{"num_attention_heads": 8, "hidden_act": "relu", "init": "normal", "init_std_down": 0.00491, "lr_mult_o": 1.39, "decay_fraction": 0.795, "final_lr_fraction": 0.0, "doc_mask": false, "dataset": "wikipedia_en"}
Each number is 128 + 32 x the weight over the matrix's rms, rounded and kept within 0 to 255. Layers, rows and columns count from 0. Numbers have three digits each.

# up: layer 3 MLP up, 1792x512, rms 0.0295, rows 1168-1347, columns 128-159
# down: layer 3 MLP down (transposed), 1792x512, rms 0.0223, rows 1168-1347, columns 128-159
up1168:088115060140105181136115160102113116206132072136094101155126190068114114085096120093135154088149
down1168:173129199096113168076085185129067041019159105150073122144067117138182153195145112124118163052042
up1169:128137128097165112097178114128105111133169120204119092133129074152162174100117115145108154102150
down1169:149165146145129135156103093140126070135166145141134083103105198049188146070164069117175089171105
up1170:157138111142120162174145116116158122095054139113205135118134173137171150157160062077183117138127
down1170:163100120094143090130114143146139072156106135154111134118111122127108100097120135103146130137134
up1171:113135076159103104138137098137093125119079073130137118148160178125136087155106141127141153059128
down1171:144130110117163123141090077122132139109167148181192115119156093083108179134146128149115146158163
up1172:150061135147129110115194134186147109140101142149164135112157115131088125130123079104111135199140
down1172:153137141112192160109141143171146086131161149092148144115089102102139159185136132135160125177154
up1173:165149152135052120155072129155137102110122102145143127123147141084128109122093151133148114133142
down1173:135142102214149126171123113120139100138142143061135163118100135121125140126151127157121116179160
up1174:171078141107115190103140122133123143115088076117168070146083156129100090123121068135060127127113
down1174:175078147138138147181158071134063139163135199120080068114179065146106158134140210080083151157235
up1175:162103115164171091078121122148135127161124107116150146143122126062156054139159118138145117085096
down1175:094123101106089157124061131113132090132085091091150121168144157121158167157165140162068113156136
up1176:155098078119107098095076076134077174148077111182138116066119221140091089081130091139133135126100
down1176:111139101148178175112175128086103132143102110161123041100130123135154109101193204174110082142130
up1177:122140133112166141157146125108107133138071040117102120107139143129102124108124115157129143139205
down1177:148146092102134126183086116156125131171132143201155131143167076111118091088156148104105114116143
up1178:114134107086133138109155138119139109139113076090124149091194151082067118101114082133164149174132
down1178:145126115091127101182061112195145127228118148075090125148140148113111174134074145161049114109082
up1179:180090119128141136109152091180173096112126148147129060114111121092106086134166172105115098135130
down1179:139167115096171127101133095100081116150117129129113116097072189171120137058168133177100151106143
up1180:119150120109159133167155181097100171143108118164198087125130133094097101132172110141182185139189
down1180:115084117074127126150125101119093100138103052129166151163168107181076144146153108157101146146137
up1181:182171127139162127126092074113162083189109144117137108114089102137084105148155110150168143122104
down1181:101121092139150129117131147151096139104161154094079083168207146096108116120132147175118109124101
up1182:157100126101172111055136145116100058091127101149132142053110130098122162131138125114102105094100
down1182:124151137147134093088090073107109121073178153186120096140092085137160126177121126188150108108182
up1183:167071090118139062068149071101071122147138111094157125096191136146138147082125174168099099130135
down1183:154183150068149174136117173157125114122089147139110155102157151112138137139129120090105164127100
up1184:114138049102093165110154135138123134126110122126123081042120135136055099140146080123161161143142
down1184:090048153156177141188130173138133086089166143106153148076097175164174101154154088130113110132104
up1185:122165038161168141120172154098111147130052138139177090147165152169123130107087126123138150112132
down1185:112115094112138143094058101141077158145163122066090143099142124107145168070087141127118115069163
up1186:110089140069153109182180137131090150105129077074138171120156089105218121176137121185154118138151
down1186:127093139118161120064052092105172143158113145148144071111101113134159205115106119061113145148160
up1187:157110128061139135125067173118057052191094148134113112084107126116117149102111123188117154130150
down1187:164120154167105110134202095131086118129110132080099110158154119095114160185155156116121080146178
up1188:165172112114112125138133150140068113116149138089114140102163152145148193142123130141088121140150
down1188:096152109137125113093120111108130157097116136116159112142056106121154077126116112174102104080112
up1189:208236104110166214156127115182101081139154102087072127185187133053138149099128116143175092140188
down1189:168097124119177149114126101173112143136136109155114131112113137091147153118116105153148136144143
up1190:122111136149183140136161108125142117174104088132174127153144131063109170100126139115075135137139
down1190:142142130128134095104122130157158099093188165107132118184116126128120128179105095128128090122111
up1191:084159054097202073100114120097075149153102134128189124124122092091160064137115079128122120144173
down1191:093147116106132108128147126155178155163190118131072088102159121135142173100080136136165167174121
up1192:113206120115141200117143131168170119147125089174143107090137136151122106127079127094122173106140
down1192:106103094096103150158157092122124129131131105069163120158118127122110142157155177167150126128158
up1193:107183131134110158118134189089132118134106135134141108179083140156084084141121104089131134135123
down1193:104130115074139096137151136157106107202196133166153089143171092082165078143141158161086116149152
up1194:102160149171145130070147123134080143111105110141144132125202135119145150093155134109176148213109
down1194:097104121111090138113159080100165170084147130132131143118119168125044155187109084116112103099127
up1195:136086081108133119138104145097086093210080114113130091077100077123187125171109159125144147121235
down1195:162131161184192164128069081079118146176155127136101161128106082073198157096182069159190117044209
up1196:154122106082163111080112113144183052176032113085123106124115136137112156190159113137108154179145
down1196:165133115064064200152064185123058103243114092174151110150142140142099124123128074100123168088140
up1197:132059130151145171104120155160175122098121143080137157088119177145095174162115125102151126154130
down1197:131151139099110100165118164105087145194138097160155113097123167134114125188125139143163091174077
up1198:082181150134158140129060123099096152097103104134082116134089155163149143128074122108146123124118
down1198:175122145109096091122150086137140063168096136091108153171137109106106150101104165133129151131142
up1199:141133091143083162142111144181167136122117137123126133133083159164179106142170113127114122106152
down1199:137132115160095130096120170079107135102129088078133160134108130131141112089083128161093136147127
up1200:162074114090130151165125128187146144126133128068162117129168196099120201128076145130089140112157
down1200:144136127143139118129106132147119158156143129154147091108119138193113124086088133167133093177108
up1201:112133157135095098125136111078086116128135122125164114097102066199108118120133129183167179122167
down1201:144156135140083074096186101155200098080133124122144079173173135068161135122152133069213133164098
up1202:146126045052155120169143119185138108158089107158139115116129148086149087139166146166091126118101
down1202:078155105148138110087140130154106134061150111162145105162128108152085175109100125150099123154153
up1203:145117094133116155079137148085103147140159114108128137132152092125180160127161156168104112099105
down1203:140176123108097124113072167166122131149163081093146133095089138097155142214194139109092163092138
up1204:138168114104091149132117145191149092162130086085137124098145139087110167126145085108123128152146
down1204:135123092143099122139146091110118135152082168125104116166161096112121096136167160155122128134107
up1205:128122120113149089136138105127146107133069127142109108082119155123125086170129119125092168124164
down1205:155086133140066143131148066104076138107148184099136119147075147158124129077105115139102132144108
up1206:158149098127097105130160119137091190150118083066072112096163182138113107127172105110112132137111
down1206:091143137137188123123132108102127173071070107120103112116133131157086166151164113071168068135094
up1207:126171131111135112070135150146093114113123109129109086108152134105143181029137113194117133069082
down1207:141125159097155136117115125135116138139133120159139165172130143111114169131160116127090128123099
up1208:149151116134130128145106147125024131170133105122165141112136118107114154143114093174067122101096
down1208:133143060077082112153093121065118055135100099082096136133079131178138175094119104072168169107105
up1209:101054106136136122148129100161091128128155079100115113105159127143102165121099141115096162138166
down1209:128159148092123086159119150135158125105148118144141125175144087154119111119078128094074105163092
up1210:122123143167099166128110060168161152104076117084165122099147143159114195216150139153125155170142
down1210:144121137139164190229085146140084159095085148097121127094116103132143125135037165105159122074111
up1211:181126146153106167060129119098128137168116121121048108122135165149130154124118116105099100129152
down1211:137127066187155124087112170128088092119129144129171157117083131148086103134090123095154146105125
up1212:199144113100156142132101143122113113131118107151145128082134132063093162154145119173132130113110
down1212:152145129100105143126102146123163103112124085115172092147135130182127093101079092125106127115099
up1213:120100089142080174133181138134094083188137114121177126098165170139103140056171127152138117150179
down1213:081163169067142144054074107162161125139130113077144147167126154147122119104085143163174122118114
up1214:123073090142149157126116057122113168118101103108129123085163105102164122173169070126128166101117
down1214:116103143147146148124102075136110135138137079164108175079143164130105116146134099128137151158165
up1215:181113084159183178087147154195102105176183116110210109130176138063190166125082119108093204107095
down1215:115134184083144140142146122092154155145129189127158133116094117145078182135118101147125113158152
up1216:163159124130124182059104108118095111086117116153133118154133163116131142163090132141149156126110
down1216:136111083212176095136162105113115167117114121161104185103112113138138138073082156075147156157124
up1217:113159133085104153042127104150135141115107092099195129119128138133139132123105117143180104174149
down1217:154137088175128113170101165121171040151118101101113093130148107169121132184149148177040123140098
up1218:096085141025134139092107096124090068140154146098160074132181128158130139141095146135065129106109
down1218:106181123121124106204149119094093130074096119092136117107148163120211123147148109156144132161150
up1219:131126059106097132109114105162119120149115115144114117116162125077147113129092119155053176097160
down1219:107138119157086060124118093070164101104112143142081108158094142127102153108110154174101150130120
up1220:130038103135169144125124112102106095097127090176140080124168192113157168137124100096114188184098
down1220:135182167147103082115048141131160134143130177155146091105109106159115041156097128151128107116133
up1221:149113113125116106134190145210134143102097118096162127118126130138131080141101153116116111160157
down1221:143141154096132170116183149103090174165102182138120159147134175176086120174113108145098106136160
up1222:142105128110136122094140150134101121145128117143133116055140104147160155115142087178086173097128
down1222:174113161122098140106096089097152176101109148181139125146136125158103115174166139108165176156156
up1223:096109095131120125102102138139123177090121133085126114150184143171167112145128086129158172188142
down1223:119093162190143135180103113189122057156200111136065070157132139132106106103097100108094114129108
up1224:121112184105144132023060074118124067123077084133119105143169124145103121116115117095135134168110
down1224:144153076159127057147088154185179094179214182119094047095092101105127131170111166092077112166155
up1225:135062127079108167129141109141103100144094061086081073090131158146116137120113129149073127119085
down1225:152148043150185187090075120147156168129128086153152162178149130104129115119187146156102123101089
up1226:121106101101102072141129146139163129137161136165099057109115094148134113163114121066090170123142
down1226:161163123070180165085122145124101056127098070118129148093107146105104104188174096131130055177136
up1227:091126140114146210086117085111108126109136094169211131121135120130139020132170087118172115146140
down1227:131149151108171128053127108131059165142106174121139143123105112148099212123133097145074190196072
up1228:134117074123117170158085117090145142118147094096112123124125167155126092179125108077131123122123
down1228:132109138085121128144132104139075083119156158142117103157105108120148110155154131130148117094140
up1229:096131128181108151122114121143112119125099122115137092186164186120157122168098122139152118164081
down1229:148071155153078134109159119165075171115126137150125131137088115085091118116125078151134108113180
up1230:149149085073141155114118162196123098174077097150137117131111171116162091107152091128124120148151
down1230:119066112185130184134141091113121137117163141123126096117164109179156099149075104121123116106147
up1231:148142086110139127119175103128114115133149111133109085117110120181133129160155130190135147143143
down1231:056140097114133118128142188127125090163131131092171144133093131085133148098096164097139181133082
up1232:146122114129058132117162095169090107144110147090101129123132117098121149127139087109065133153173
down1232:088171153152180126180086137132074112113131114108174169140129080143164121142111126204107148143169
up1233:099155111070076141139118164170132106171094138160161125067122122128174115147109125185135129131178
down1233:139099133149158110174049070111154100097097130174115105119129120116102104142145099172128168102132
up1234:141156091115111106106112148112079073163130070170166109116137097071185116122150121091122152158173
down1234:127110142159081143200187115147145125151146135094107132129136136171132199006133057090142121121119
up1235:150135073122162116140156101137118103171118106164146133081130123102208110097127140085136163193097
down1235:147087096110118092128152135155091070081143165117111133083114089116140122124138168091125141159143
up1236:081145083162197125134144140129119083141169104130145113107145136133058166130147143117042124153139
down1236:138061104149069185142139138151136137139099162136105165111081090086094076142148193092116095112140
up1237:160128100115102092125124105112080148100095074105107147118132102100084148070144152106126123120141
down1237:161108144134112132114140097134138116124116172155135107168121119165114101111198134109151134191115
up1238:075152127063128153191149139119150092089164110139087107123139156107115065074150132148116124086184
down1238:124115094107089097121127135138118105118180121125187135161196207087133155124146123121140095135084
up1239:086123172092109104130089113076146134153075117072137121134120147189152138128098111165187136110148
down1239:137105129115076157175124132120062132135095148150150185165130118117117100131129084075137068154154
up1240:147151082148128076067121125171110111137085079156122113155165108166107122120135066171081106167167
down1240:117139161158118143129118107133140123158175144141162111096089167172095112175151117137059133170088
up1241:135089099105147139121165123075124083131148150144085127083124158121123154182210140122095128165160
down1241:125089047118099169130143108135176162083095152139194075144134202152137128162147150070108112122118
up1242:100116087076117163115082140112116153138117105149129088147207098149116127103136160092109139106102
down1242:165102143133197171120050127113071093111095180143109151134082141113203101081137086134198112090108
up1243:209122127103132144128159142152075188119136162091110098087141149118072097157146094172115135066128
down1243:108111141159179115119100155151129087078099158119160156116147176140142159128107147088127133154086
up1244:103070067106191189106134084098101063094138134126092090094120116163158130200178139119161139161137
down1244:128137108102106161147116125156146067077104158190123080149105097139166124147133141127139137151126
up1245:173143113126128128075123099114095111128177139125089102080117153126109136156131117070135182103127
down1245:099133180090151131134168142118141120105122134147182145166128131149144134093160125133144134157090
up1246:124051152147153121140123100092095155141153106153129125117101115107187119165096124152077138085070
down1246:110135080142094139099134121081150130085140141114180125152222153089046153093081110099145168147116
up1247:101074096172126176105080115199131188127126128119129131117187155162099098144129115145120123164143
down1247:103110125105130087082115146121149094147118096099119135115098105112111131131173148085085127152169
up1248:112119134141120115136095115141096121169130113104164103075153160092115110135181179130144144158168
down1248:084119159107171131143194149152100152100138166154146180133104141137184073125146177077144179199144
up1249:097128067097055184093105090080131136140121105105129130062161130183123172127099117156134202157171
down1249:170115122119150112175146169103142198125105140094113081099083149168130089127113127101074118156129
up1250:074090136120102172044155161110106133108107091140194149119172126145126122095090111121069132139163
down1250:151101082141119130114126127163155073094131131092057106143150089117110148139183167149085163141172
up1251:147095088128147161135119073104153155149112103069129125105115163143126164138063116114136135149103
down1251:150149128135129147142168173141198074141118104152116165131166158140118155163117147088141138130131
up1252:175124097117105193079096123186136094130089069107100130130096138186152117133090143123118121152182
down1252:181149170088158129137113158098117081142157124173127125185168118111167088129119151080120130116153
up1253:110061109124161119121160129104131141120143065131125108131092141126134159134154135107156128129135
down1253:094109141084045131073099070093171128071123180163158139127134124095120075109125142143129102098094
up1254:155192058078107149093119134186122141152162067124174130114199140153122118151146117159134146143098
down1254:171037144111153070107110130059144132045136180149109096176083155089099147155122120105126193144075
up1255:121157154087112159149159169142131129135154078114155142136134155123087114126104125172105115157134
down1255:170093107138067140157173119101112100141140154141138185111133130149143113131081116103134142102158
up1256:120169178121109124142146105185114135233069107094146097138171121130107120125120066155122125167167
down1256:111091160122161137125124119197126122125078115073163177161091083151074145106142129085118123138140
up1257:118130126096123129142129122096146146189088147081068130106170122108105140056110140142131135088098
down1257:137083075144151104126154081153100084087113079142141095099082123175106083122125077136165161127142
up1258:169121133166119088099162049111075189152114102092140116074151201097102109080141111087112137132070
down1258:141137128127180121154128157123093112082101133147133105143134134127168175125147157117127188154127
up1259:150129106084117116180138155167060055149112087138194103114145115106092093175153110167106161075109
down1259:155117196162114112110162157199184119122127096140095125128139099104144101147097144105135160141139
up1260:158097096133103127160069131170074076127113100119129099093122168053109094104141126103155150167128
down1260:082088114108057119129123106099193179096154151103146143145166094159083206142125132136106155148167
up1261:139131123134146100108109155165130129133104121075135157060139172113081167099145121160141121145119
down1261:143138096137122093157135137127146103150160102155145097139131125166153129171114105142094144087163
up1262:130163075082107171113109158202103181127127081136122116048205158154146060128186150142128158085165
down1262:107190135030111134105188094174137185169132132083156056132114137119145202121128118148168074107142
up1263:139076096113141127128103175130104119123208073146123140053126143119128184191101163121127138141150
down1263:144131115145120144155131121165129158143029126163128152145141204160049065062138086153120094141096
up1264:142133110140088120123121136140092112141161079117143114102146131082175143153113149173107197066140
down1264:141162086137112120116121130127181149143148123120152125093143103063125170126167124161132128122116
up1265:104194133118143229099108072087083123142113152116189117126113108126192211112119133169082151187151
down1265:158054110115184105091159146171154172108098190088180137110154094175065015134073111165159164112177
up1266:151092155109118123089157203090128125147091081110129139078129151139150155107111053085120090137134
down1266:157161122138133122122140126094148167111113181157117092163128103119118093094143159142119143107126
up1267:095085112121142111096166169079139090135157123074130157139147120154097152099125157229144113116131
down1267:144115121157107125147126106162124156115143128129127152165092115107119137170170149068083141161155
up1268:175140105155129152105145155167119136109082068157150148090140155068141105127199037088152158125159
down1268:085117132156134149152147105151185154150123112130122088159102126160121098178074124110117121113122
up1269:173147141157060168095147099145134118134119128055144112087155126154152151136104116160125135151131
down1269:083104184154064095153081117088112136077140133125135108120190186142138165139091095102176143123069
up1270:126119128136126155133115147142129127149138129124120123063181134123115178157158120102193185104202
down1270:111168123174171155119107163123189144150134180130153138167130101148115161091133111176074123119193
up1271:146097138121087109145160138163123155167088142165166112151159122113078108111152126169170111105174
down1271:164139112154140097151116123120113069124147130179076109146116126123159104156116137134186142169134
up1272:152111084081104144121157098175093111149097090160111097138133179139176096101159119137173134057153
down1272:166122144135148120140140121098119137129080163112105136164076107139067134167118152148120082148166
up1273:113176148099100178079133138125054112155124122146139124072060119134137102169099093138113167190131
down1273:165175056104144074085122126153218136121135133164147134144151115138101159144113123114139165164159
up1274:142096129194177132110138177161120131125118140139103126135202127148115108126144150148135099154165
down1274:185146138112116145137169097118131121107112106118114114135133171127090138070098117105124173187130
up1275:165104105093060225129136101158129145133116121062163106136139179105133041160180102150108106137148
down1275:072138136123116107155146137144093141099182135163185128152093117079126174078139143108171119069170
up1276:110111125129140147123155144152078113221069160032091136103191153093154148112111114131080106141132
down1276:121150124140127123134171084189100213111088127054072178174098160145140144098095129082106145106133
up1277:095162084142129107140105137116109123153078117139138090147123141144147130116133102119092113080127
down1277:152133134098096151158117081103174120167108163133151109134147132167145084138081138123082058136128
up1278:124122101128121145081205094172133081181131122146129175139160130132158135068128117122104142067160
down1278:106163155107196135122079122135141112124104108116149087134137131078140098179090162158126134147172
up1279:125119087172122127151121150172140070165143137158112130098143119132122077227098156111125143127167
down1279:111156116124163157108122102134177164153164133110097119096145138135100132072160093096137101143112
up1280:120111169132088183152129117116113088154146125111094121133132153132141119108150117142147105112153
down1280:133180205141108148129113127099115149089134133071091110061126151131138083142123088083206136191073
up1281:144106106089162192120184136144138051148096041092141146106107150101102154113142140138088132148136
down1281:153132158106119146095161125135168091147134149171084136053136108122139161126149147106126131165100
up1282:146167101123168138144202096140135121182145104166172114121157162109119113124143159178143112113174
down1282:147137130085101110080143079128144134109173140108043141112102114079109171122123138141085120140145
up1283:140148110077048112090070128157142082097067152107204040122129203104102057077124097098091159114137
down1283:030178114104181154097092131174101170091142117172120107192158087161099087148140116085159148160163
up1284:114119088194077143127125163167140170126136089088131147085134116111167152141159130145117155119078
down1284:134161156076128168102138136167102141150111103171083126200144147136098160166113129133125151116113
up1285:139170116144064071148080151109089153140125087056114119102099121079170136079179068106076114105157
down1285:125118092135137174146176131159126120082101138093121097126121090152153171116100119089113090124107
up1286:149155076157125192138146082140119151185064106112146110094167170133133116064126114128106156170186
down1286:105125151157119114154151111192105124109098169117158134164094135130101137118105103134184153142199
up1287:113104098151081205145154127145144138154133155136132090141162152094166021126112149133165148085160
down1287:086149100123135111103168157114147113087135127159112125155103148151169134132154154151174119213103
up1288:119055099126106161122115101091122116124159135161140107133130170189146141119104166110120153125160
down1288:125118139167135118113126183168124101115135140095119105116142099185149122137108129128115114144155
up1289:120099170093135073140064100113114174069136125119120122138113135076121121122163136111160165088130
down1289:097200122102103154160107151169091141187148129144120154095162210123086108154084192107153107120224
up1290:125118138154123134065136157129124035142093145140142141097128123127078132139137110146128141131114
down1290:131152112115094117122131124100190132125149076143116115113099128114083139111132129141122135134136
up1291:197148154067081094142148087123085135139090117110157088102147126109098121164145121130172145109169
down1291:056158172098136159069047142159162170066172083228124126125045177116066118142127082096186162191086
up1292:142098118073082130110180099132093155198088122140152099115125143101207112127148120158077128094119
down1292:091158195095125155142079114095118135117098120095124117151114157172140195175075141108080124185117
up1293:139059069109147117121198125121123135105137131048099092122105168103125104077209148108160141129178
down1293:110084164086105091169174128127131149141126138145155133116126144149122157142164132118121175150164
up1294:073134118122177103098149156109159128184100095153078107107147138167108085195150095082131165147099
down1294:113112124190097148088124108193088108159137097110119114161094102103135153135094168122078121099110
up1295:104175137114188115098155132118093130096137099134158132099123109158135116095150121109190121084177
down1295:102093188168113146105110153127095138164190160094142163125125097111096134101084134192069137129111
up1296:146196137164148127051101179208110130174128102123089105092135134109109075110120109153120137090088
down1296:150124092087145105145170119110124106116163145128129129092194116099102143128176173097135140113181
up1297:159137132152138156146104159108102186127109138087129117128084128155128137094162073149100143057122
down1297:098154144083144105127125142118116064168143116144169141114108091118128128144154123137097081135124
up1298:154133107083063170139106085179142165169049142095113098121179165117105097192087107088116111165205
down1298:101155156104150122118123131064088194022107198160082093177115110130139114200171110134171151115104
up1299:143123127115124161126157086156150163162095124111111101124105128133076128095176171128137149067155
down1299:139091114116095106130153155135118159139135158097142112153119069137123079217134074111173151147100
up1300:155078119108069113142144065097123072162135081097216114109083156170112118083097168118137115142141
down1300:141140134152149161140179142178127153191149144137143087104094175163104122107145131153142114117156
up1301:126167103184135123111130126132090155167184104131157142080174150130125064144126128117106103106123
down1301:071144086072159166180123174126130108081178083132066149185136134152186159122116141197102128160158
up1302:123106130131145116113095085158125117138189134202145101103113142129126120123129074146087196163113
down1302:155116170167134110146134108109165107146143069146100088108113109151090142162142150079096129144148
up1303:120119103137158160094120071116115111161132104109155138113178129163117062140165147160094130084145
down1303:098113061076107127173166125110174182176134132133140096167135173166134154059113148114075115126125
up1304:093161157091078142118141159123124073197103154164136097102145156129135126184106123066177149120157
down1304:131135116172092112133101139171149175127171141126133130101155144138149215084085130126198148184145
up1305:124161120148109150103092118106114124125103123093113144141163144098149113103093120169110150077147
down1305:159178180127140132142142076176127155073185157098225172156141101081108168098201156141135122158131
up1306:151093142119143129116144102140106102142145084133088123109136127076146198129174130125155130133120
down1306:142150110082119148125136116130128168117125128144117145150165135092106119111075129131101132157135
up1307:154103074123170149142154106117151144129104142163121151141159136160110125091100124079159151136148
down1307:090141117114130135066178145130120112141166154091116149112161109133133134112109173197108124110157
up1308:170135112131145165093103097125105098196137095157172097083203129106114152106139082060110170078146
down1308:087172199132107153081099168086114159173121123166097127040153118100148152168075174129163187134137
up1309:126051119162146116121158118136116032123131162105095116083147152147070102122102114114170162141166
down1309:115134099086140175127055170132183169090151098148064125166062106153139142155118098116132144145075
up1310:155120108126145085139178113143131104118155072093120119123125082159098114150141105112129135084101
down1310:161120083060162084148109158144138078119163091123151142122181041139133075121141146135121102094151
up1311:092169139174113137146121133155150130141116181053183071115102113116086141127089111123097161121169
down1311:132146138154140145193144106108118112127128128155132105120175139078118188108086160074145145133004
up1312:119129118118109120113133143069117151177106131090135139150166192165132132127146130071133112184132
down1312:111120136143109113133119138139145110124144151129128109136103134131145157126109162111111125107176
up1313:150085106117103088136078160119126118132181087171132156125140114140137133125149135146108108082181
down1313:061178089140105144124143156171128134183163181129132060143162113169183148154072076112132088090099
up1314:162121137111086139071078088158181098147126077059124095133145100158165154126173103065171096162159
down1314:155136072134123146135188175139161136142113125135110103107114169144172101130123116187176162172092
up1315:142141079117129134165134128133148115158080078126121126167166193121174113090116105194144142108129
down1315:180147191119143109137088167137145126150192112112068127174097128171167122123150140106174092131127
up1316:134135137126119132095057100201091060145174096145130156085147099148149163099094128153173130163165
down1316:155172073146106153125175120122154099164121122116171119168109145087170097114157095065142153115093
up1317:193113146076147162119083121173148031132111119021090103098133154137118184135104147121139137156130
down1317:112147116207120152136117144192136072112136170135119149178138105125102153138149123158124116130123
up1318:126107126068084149149125097128126190150090131096129117113204158107077089099093099116031121181156
down1318:145199125123152140138168092152149139146135119179131120141086161126133121146198083051144178108142
up1319:169080154067156096105151142122074138162129142176114154121121113122109146109126139142172138147156
down1319:109120156067123138147124143150116128030134135143103147113174141165119138136118066187130126060127
up1320:116164104078082132159120151138133124190114115100160110131109115138192180192141152147076124131143
down1320:136150142194194147086139130093133118111093116151129121113145100097138148180123139095085197065120
up1321:122119138165125142180149136108127131162124073163112134115135094102152115131126132180181079164120
down1321:120135183163106135154146154139085116081133111139154120121145157155136140138133178172078164116122
up1322:172090119095143128197197108153146073153111144072112127135183153055087123173138154185099115155155
down1322:152191159139123109099106189144090084096156172134096120025120169102182138088140053112186170154100
up1323:131109083117101093074144089197090179142145116110132104057143102153120120186095081151086090123151
down1323:144182106122118064121122092120139158198104118152172134165088093144090115147142134102129118111109
up1324:170156112067054120081114098101149126151099143086155107172112174128159134144068123130123152102134
down1324:098197154173156101134066138125118124079164100105104123140144091087139152157150136120117150125129
up1325:136134136106130087138172109144131125131098153139122125146106129074143108163133107159094160102176
down1325:117121120102149127159091124090147160170093091153160133129171120153080125114182121160108130075161
up1326:087114107117115132065128169172114113148094072118119100154199117094174132120103142165077151143136
down1326:198090164149095170140147105104075075090089155112103128159150115127133131243104169198135219086103
up1327:164069077124112117106168184133150088162159130063088103042107140123162145113154179107095129098153
down1327:136088127148080108133102117130185105121118134120154141153104125126120204096123122154119147134099
up1328:144107076156145144114152159146131080203143114097064091138166173125126104121142099122164131096166
down1328:137128074189082147133140102108120126143097102123159154102133169107170121158155149157186138132126
up1329:140131108086169148173127088128135124142135162128182111072135139178160110126207129126150143137104
down1329:090055211140141070118128090138114162141157087147123121158131140171194092150185108111121143126154
up1330:116078077062137149160105194130109133150163146161160076077197140148135143138076018079110168102139
down1330:096116149153085117162140107117114139079102184106192149115130142164158170097105114170158089152148
up1331:136106154105143117118123109166157131131120097162146092131145170132119069122159102162136166133126
down1331:188120085130127067110105162071134161103073073143086147144150084116136090075138086145048103045100
up1332:091128108059127087099145096167103131123144090137133059072138191119092079108040120126129114062127
down1332:091035122225142129147164158089113058148143106091112092131085183137064121126113203116111140124099
up1333:113083082174082176168176136183127152101183118108163136106095134127084132135135116106142132156110
down1333:184170140150158159164121105143116099136143120129133159108149092107134132127112123174104158152107
up1334:172153106112132180092154082175095173086133141118133108127159127110105062065110099206117109088141
down1334:111159143067125134133167164077169141122101111142197081168093104119141122169142196178092158176192
up1335:127115081091103126087152137168087068151097097138154105126155169138163125106161141140126143075161
down1335:112098071116104164174114140131091107091136140124153079127098102106074158118171089141122122155155
up1336:132086107145162116152076125088144162151104122136142144077182142143068105129150128108145134154141
down1336:190071157129169128088109190115211168137154172129157110133133116170171147141132122130103109103178
up1337:104183116114095144173114110100094107102112092165158102124167139148104141126133125106125140130158
down1337:178147143109124125098132149166145136173167144070127094157086116078129137148111108142165168146076
up1338:167127092115106121098110146096067092120105121136136112100102152081161120100117123139071183096145
down1338:137147155098182126118103190215188119131165133093145128098131086152067168079114139144146142103091
up1339:104131112139139147117137124122084138095130055089162062063146120110135124184053033144157140142127
down1339:107091093076158100075129138160127122118131142165128131130129178178169167198149099148099142081076
up1340:157100085128097150100153134089090139111118087178079083057095170174063068087117168154177164168156
down1340:140159119148192096139114114155173150142136125099198143163198122141110121048095107176144135150067
up1341:201141110098107120088136091153106093099113104178086149103213132111089141114097164131194143162136
down1341:066149093155155086168148049136148151126062076098159225135134125134101127155166172129199072066150
up1342:117107134165138103131120097181144145144138073101159146091141136061133158144142163201167130112110
down1342:122174134048115047163062139126145184097140133170160153096158115152191152159161151117155086116135
up1343:125032053172145079144111132201127090176072052165111121094179165100105075061113102124130173135166
down1343:122166167138179093119088117144106149104115208152163099075124160140180172153156064122138123132111
up1344:103043093142096143142151145162099109167130093139135109123171205116077123153126119175134158103117
down1344:112109110112160122135154165170144102148144132124162098111099116126128123132145141125101106148122
up1345:138080098068106162131152057236078160126157093093153133118163146119099065085122171136136149103178
down1345:160155127117132127112074123107132117131052121107168097106147188124176128103094141142184172161123
up1346:136086159129127120136146113181103107140139119093087082083148150175129102117118104101186131162152
down1346:130174061138179119179058141184136138172108115113187124113204080110185121132097117150128104181103
up1347:120144054162145120162096144115095158141130069176112095131113197158124129091112108082128138119113
down1347:153096168162150102106042091133180125142067153142107112195151167088149164131094158154058153182117